From a checkpoint of a small transformer trained on Wikipedia.
Size: 16 layers, width 256, 4 heads of 64 (1 for keys and values), MLP 1024 GELU, vocabulary 26449, 17.8M parameters.
Architecture: no biases in attention or MLP, tied embeddings, attention and MLP in parallel.
Training: a variant of Adam for these matrices, 4274 steps.
Each number is 128 + 24 x the weight over its row's rms, rounded and kept within 0 to 255. Layers, rows and columns count from 0. The size above them is the row's rms in percent of the matrix's.

# layer 7 MLP down (transposed), 1024x256, rms 0.0452, rows 953-965, columns 128-255
size [100  94  97  99  93  98  98  96 101  99  99  95  94]
[[ 88 158 157 151 131 135 162  85 142 135 116 128 114 121 103 102 158 121 156 157 126 159 141 152  89 123 100 127 150  97  97  96 120 151 104 122 120 164 108 127 103 140 133 115 156 140 164  98 167 135 129 118 106  92 128  93 140 118 126 118  90 153  88 160 119 134 116  95 126 150  96 120 106 122  82 109 141 111 122 117 111 115 134 148 145 125 159 148 118 160 120 119  79 119 160 136 180 128 133 147 139 100 146 142 122  93 158 148 113 107 112 157 142 156 125 126 172  89 142  85 124 184 160 105 110  92 162 129]
 [167 124  95 129  98 126  73 153 124 119 124 128 130 110 107 133 123 123 146 113 101 111 135 200 100  97 141 135 174 118 130 121 131 164 136 113 157 117 162 125 152 117 121 124 153 142  84 156  95  95  92 156 149 129 104 138 119 107 130 143 175 136 135 112  75 135 102 117 103 146 152 149 107 112  87 105 112 121  85 121 147 104 128 113 163 132 143 145 166 143 103 115 137 104  98 120 134 147 136 113 164 117 133 136 133 121 122 129 130  94 132 147 159 149 149 143 111 129  97 153 151 166  92 109 125 145  99 156]
 [142 143 139 123 141 113 176  66  98 147 134  97 125 180  68 140 191 147 107 148 153  97 115 111 175 137 163 152 167 173 153 179 134 122 115 122 159 125 109 107 163 170 143 104 167 113 103 124  98 167 115  96 119 128 130 130 150 142 110  85 144 127 159 118 112 162 149 110 126 142  97 131 127 157 126 105  93 108 122 145 106 125 123 112 132  96 110 122 134 150 111  85 129  91 131 146 155 125 138 185 115 152 157  92 171 171 137 127 145 139 129  88 137 136 113 154 128 142  95  97 118 153 152 104 102 137 133 119]
 [117 101 130 105 133 119 156 136 156 102 128  93 112 175  96 154 181 110  90 124 102 122 149 102 150 115 121 123 143 157 115 106 120 126  58  81 121 106 129 150  85 148 127 117 133 102 132  96 121 130 133 102 179 120 129 162 143 116 152 159 126 115 102 142 113 141 134 153 113 122 118  91 153 131 122 163 122 131 131 126  96 137 143 136 111  95 140 111 115 125 126 121 118 135 103 127 117 118 158 129 133 128 142 144 147 116 116 106 149 128 156 114 145 140 103 145 141 103 136  72 146 106 114 121 115 153 109 100]
 [128 136 145 112 113 103  72 141 120 157 172 111 118 137 135 188 125 138 144 103  95 152 104 184 125 100  89 144 111 139 119 126 144 136 117  99 101  90  71  86 138 160 102 114 149 139 135 127  88 143 109  95 123 110 167 127 138 140 120 168 175 158 147 137 148 155 105 126 135 155 186 107  89 149 148 131 125 117 107 119 128 107 116 153 135 117  89 187 113 169 113 149 145 102 152  79 141 138 153 106 109  99 120  94  98 159 114 159 116 116 114  69 132 161 151  96  97 150  92 178 114 161 122 116 139 122 109 147]
 [165 121 134 105 101 139 153 100 140 121 127 143 120 153 145 150 108 173 162 108  82  98 134 123  77 131 159 131 176 126 142 161 145 160 144 153 125 123 123 135 136 140 120 136 143 100 147 155 121 116  87 139 114 146 117 160 174 100 150 147  87 151 101 141 120  99 126 146 150 113 185 172 150 145 108 158  99 108 107 155 100 108 114 140 115 148  99  87 114 143 181 100 120 124 142 127 146 129 148 101 135 136 121 164 167 125  89 137 103 130 144  79 146 129  97 106 121 112 115 147 139 186 113  98 139 113 110 117]
 [130 146 138 137 172 106 127 125  81 130 129 135 140 157 158 143 139  81 175 144  90 110 153  92 122  78 134 110 111 125 116 169 133 127 136 111 152 161 129 137 154 134 110 130 167 148 112 142 138 134 153 156 164 137 163 133 105  86 122 131 135 107 114 127 145 101 104 158 157 128  48 135 103 121  88  98 129 160 116 115 131  95 169 119 151 111 123 131  88 109 102 166 115 111  74 155 132 127  95 122 168 125 120  94 136 156 122 132 146 143 123 138 127  96 153 128 154 138 101 129  95 111 150 135 122 153 135 137]
 [119 174 143 108 117 159 115 132  85 134 132 127 124 136 129  69 127 153 159 144 112  94 152 136 138 103 105 117 125 175 133 127 161  84 152 146 121 131  56 155  76 122 107 150 111  97 146 138 126 139  97 128 155  91 131 119 164 161 189  99 129 146 127 148 145  47 141 106 151 127 160 132 134 154 142 158 130 133 128 147 147 112 149 152 112 120 147 150 135 155 103 120 118 112 120 139 149 139 147 127 123 146 104 149 115 118 147 112 120 126 125 132 120 116  77 100 104  80 162 147 112 149 108 106 123 140  87 152]
 [182 143 110 150 107  77 110 149  87 135 149 134 123 143 153 138 162 110 107 116 143  95 148 164  92 129 134 118 124  88  73 109 104 126 120  97 149 130 135 118  99 134 127 146 123 126 185  97 141  87 156 111 147 139 109 131 143  99 146 130 100 135  90 121 165  98 120 130  98 118  91 124 135 118  80 147 111 109 103 133 170 117 121 141 141 135 114 109 117 144  94  88  95 145 125 102 124 126 157 120 172 135 152 107 100 137 110 127 114 150 124 155 134 188 149 162 106 147 102 142 129 109 133 105 167 115 152 168]
 [113 117 136  83  75 110 126 118 108 147 121  54 121  87 119 132 140 138 164 117 107 135 114 108 156 133  97 145 121 138 132 143 136 160  86 127 131  74 121 156 108 148 115 113 137 123 138 114 126 125 143 111 169  88 128 147 120 132 173 129 140 139 121 117 125 126 161 138 141 125 163 123  87 123 113 129 136 138  93 124 141 147 112 136 127  94 148 132 102 118 141 124 130 123 125 132 191 158 142 137 153 109  73  85 111 118 117 107 165  61 136 113 107 133 122  79 175 105 149 110 140 145  97 148 123 144  95 128]
 [124 123 149 123 108  99 149 127 141 143 117 111 158 132 124 212 116 131  94 131  58 119 136 113 120 106 123  98 131  98 120 131 175 139 151 136 120 151  87  94 127 157 167 113 131 154 115 131 116 131 146 138 162 131 109 125 117 123 103 177 101  85 132 134 150  94 128 134 155 127 144 158  88 139 108 123  88 135 132 105 187 118 129 117 129 145 122 133 150  90 138 139 124 155  97 118 123 111 128 137 171 113 130 125 141 126 118 130 132 105 114 118 121 110 143 162 126 137 146 136 139 101 135 159 123 137 164 164]
 [124 126  83 132 155 109 129 141 159  98  95  96 136 116 189 165  95 116 103 139 102 117  91 114 131 147 128 110 119 116 139 129 128 129 174 137 138 118  99 163 161 164  95 126 115 209 114 103 120 111  64 134 135 154 133 128 143 119  91 128  93 161 188 122  52 120 121 105 161 108 108 142 156 102 158 109 100 123 119 126 131 126 112 133 144 154 109 135 153 109 144  97 127 118 124 157 140  94 101 115 105  97 117 142 153 116 168 103 153 155 117 125 133  80 161 127 160 136 148 155 157 185 116 149 132 140 102 148]
 [124 109 123 130  73  96 146 163 125 166 126 166 148 128  54 101 165 131 131 114 179 123 127 132 138  96 100 124 182  90 110 144 108 165 126 139  75 123 137 119 138 124 113 129  90 108 135 109 141 105 121  64 126 172 121 141 114 142  86 149 170 149 105 155 129 149 133 143  94 142 138 123 116 149 138  96 115 138 112 126 163 144 120 132 144 155 115  84 123 142 160 142  92 132 116  82 164 155 122 123 175 116 106 133 128 148 122 101 144 164 165 112 131 135 140 148 145 139  84 129 110  90 113 127 112 116 152 108]]
# layer 7 MLP up, 1024x256, rms 0.0551, rows 954-965, columns 128-255
size [ 95  99 104  95  92 100  94  99  93 101  95  97]
[[ 93  99 108 118 181 113 127 156 113 118 109 141 143 151 143 129 130 123 132 132 157 116 122 100 156 167 152 124 118  81 126  86 122  86  84 149  74 176 103 153 127 147 153 144 131 157 158 148 146 150 112 127 136  77 150 142 140 132 105 136 128 120 147 133 133 169 147 132 140 145 127 161 191 147 161 134 112 145 129 162  62 151 164 142  99 126 138 113 165  81 180 168 126 118 188 137 176 114 139 142 128 160 133 119 131 125 136 144 146 138 122 122 129 125 120 115 174 133 134 116  97  92 164 160 135 143 117 123]
 [104 121 123 105 141 145 144 158 162 145  86 166 115  71 114 106  96 136 116 105 173 173 127 173 168 114  92 114 122 109 165  66 118 152 141 158 123 105 153 148 166 101 149 110  90 119 155 154 109 158 135 140  82 137 137 162 131 125 139  96 128 101 120 119 137 154 123 145 135 122 139  79  92 134  93 141 138 133  98 104 147 113  90 124 120 128 115 136 153  81 155 141 134 165  99 113 139 118 109 143 122 122 128 193 108 117 108 136 127 104 146 166 166 142  96 109 142 129 141 105 131 146 134 114 124 106 154  98]
 [130 150 155 121 158 144 140 153 151 137 107 133 150  71 137 137 102 136 121 144 175 107  98 181 147 109 120  97 128 132 159 125 102  83 123 180 120 115 130 126 156 123 125 150 116 148 123 156 136 121  81 146 111 139  88  92 128 113 111 123 137 137 128 133 134 143 109 101 122 159 147 139 123 130 154  99 159 116 122 114 129 133 129 141 100 185 151 116 123 123 114 131 136 153 139 140 149 120 122 128 122 134 108 151 103  82 143 138 115 123 132 142 152 146 130 100 119 128 146 121 127 135 120 170 112  57  86 134]
 [144 125 113 170 126 112 142 158 120 109 116 139 132 141 152 103 144 119  75 147 142  97 158  90  99 179 123 127 124  93 189 116 131 166 149 162 151 150 162 131 109 110 148 108 119 173 124 124 119 118 139 126  90  97 101 164 112 102 118  78  96 148 146 123  96 125 160 124 145 139  76 110 136 117 137 131 119 152 167 125 109 111 142  88 130 137 109 112 125 124 145  88 107  94 165 148 132 113 129 155 147 157 144 128 141  93 123 116 140 147 154 197 141  79 164 114 147 122 157 100 148 126 128 113 142 120 138 105]
 [105 109 122 129 140 142 101 116  97 141 143 110 132 147 108 103 159  85 111 136 162 170 126 125 165 162 138 126  99 110 140 102  93 122 143 111 125 119  97 157 108 141 154  96 120 122 111  70 102 126 178  98 122 141 128 142  93 121 138  98 149 132 131 130 131 140 113 120 136 140 102 102 129 138 158  62 127 184 114 115 161 127 154 132 117 122 114 160 136 101  72 152 120 121 123 119 115 124 147 118 144 127 123  99 127 138 176 146 135  89 136 153 112 127 148 154 116 140 159 114 144  72 136 153 121 123 127 135]
 [139 102 125 125 134 122 113 132 150 127 126 121 107 101 137 126 125 135 121 110 146 167 107 121 142  89 121 149 174 121 145  97 119 163 129 110 128 104 114 140 104 142 100 140 143 149 171 139 148 137 125 121 126  97 146 112 121 105 111  96 110 151 110  99 117 153  94  99 102 141 154 121 173 186 159 138 100 106 157 108  82 133 107 120 166 131 118 147 170 122 137 101 132 107 157 127 108 126 100 107 129 132 188  99 121 137  91 108 132 114 136 133 110 121 144 143  83 140 144 134 153 160 145  93 172 125 105 126]
 [114 158  77 143 157 144 132 163 147 118 162 151 149 116 107 128  84 127  98 102 129 140 120 153 144 124 138 101  97 110 135 114 111  87 104 122 145 124 163 134 188 138 143 126 132 143  94 139 114 112 166 121  96 137 110 116 112 147  88 127 127 160 140 130 130 125 115 129 128 136 136 117 116  99 161 110 114 122 108 149 138 144 134 162 158 127 104 106 117  93 160 137 140 147 121 143  70 159 120  93 133 142 162 118 130 121  88 161 173 154 166  98 139 134 163 136 116 172 122 147 101 123 146 123 129 122 140  65]
 [129 107 120 135 127 141  91 145 161 142 146 144 129 104 124 144 135 111 110 147 131 155 103 108 146  91 169 105 113 147 156 153 135 163 122 175 157 125 124 159 101 107 162 131 110 178 108 140 154 127  69 133 129 142 120 118 123  93  86 115 137 130 125 131 125 154 119 110  68 133 108 137 137 116 121 175  91 151  95 107 128 137 113 171  97 135 120 163 135 105 162 161 138 115 178 121 156  92  38 136 133 142 111 132 151 123 112 153 154  97 124 125 112 147 103 102 142 170 134 123 128 120 133 118 137  92 149 107]
 [167 136 137 154 158  88 152 114 130 118 110 173  83 126 128  91 160 155  95 120 135 107 142 129 139 124 170 119 154 136 145 126 126 118 145 109 142 171 120 137 156 117 123 171 129 145 104 139 136 115  96 138 121 138 119 109 128 137 160 134 113 146  95 142 166 123 122  98 125 141  70 128 131 110 164  80 146 116 139 147 153 153 156 132 157 108 145 116 132 127  98 104 118 100 137 106  77 114 124  84 123 147 158 149 158 139 141  86 142 190  84 149 128 113 140 120  99 127 154 163 135 103 176 132 140 122 126 141]
 [106 124 116 142 124 121  94 156 137 111 125 127  80 108 142 147 105  79  98 101 183 148 133 113 135 145 152 132 105 124 129 136  67 120 105  86 129  62 149 162 147 147 107 147 118 106 131 120 124  72 139  96 121 178 172 116 111 150 147 174 150 133 116 128 150 152 124 114  85 120 124 106 144  96 120  93 174 160  98 149 103 160 126 136 108 105 106 135 171 139 156 130 131 143 158 164 124 101 123 113 111 140 166 145  97 105 150 153 146 142 155 111 103 127 125 144  96 130 129 154 123 126 143  98 156 118 108 135]
 [129 133 138 125 105 125 127 160 127 164 168 118  95 119 118 138 153 107 135 122 159 162  99 150 105  76 144 128 120 132 144 132 160 141  93 127 134 100 160 104 123 108 184 111 107  80  95 105 132 125 131 112  77  62 146 148 132 120 150 118 161  87  86 149 164 142 125 163 111 154 140 135 126 108 131 149 178 136 135 134 150 127 143 141  94 106 166 133 114 109 114 188 156 146 129 153 108 136 129 104 164 148 152 124 106 122 128 176 118 110  98 132 111  89  99 141 120 140 128  96 124  84  98 126 143 107 128 124]
 [144 159 130 123 154 160 119 164 154 129 163 139  69 143 186 126 154 152 129 153  97 110  97 122 113 112 139 102  67 117 128 101 115 122 131 143 150 121 173 100  84 136 145 106 133 152  75 151 112 127 109 214 131 122  92 163 137  95 120 131  90  94 147 137 108  94 157 136 153 108 143 108 112 137 106 108 126 145 123 124  96 139 147 131 142 138 155 124 155  94 110 140 159 130 148 122  93 108 128 117  79 138 151 106 133 112 135  93 173 115 118 153 128 107 143  90 110 114 128 163 109 161 143 100  91 109 114  95]]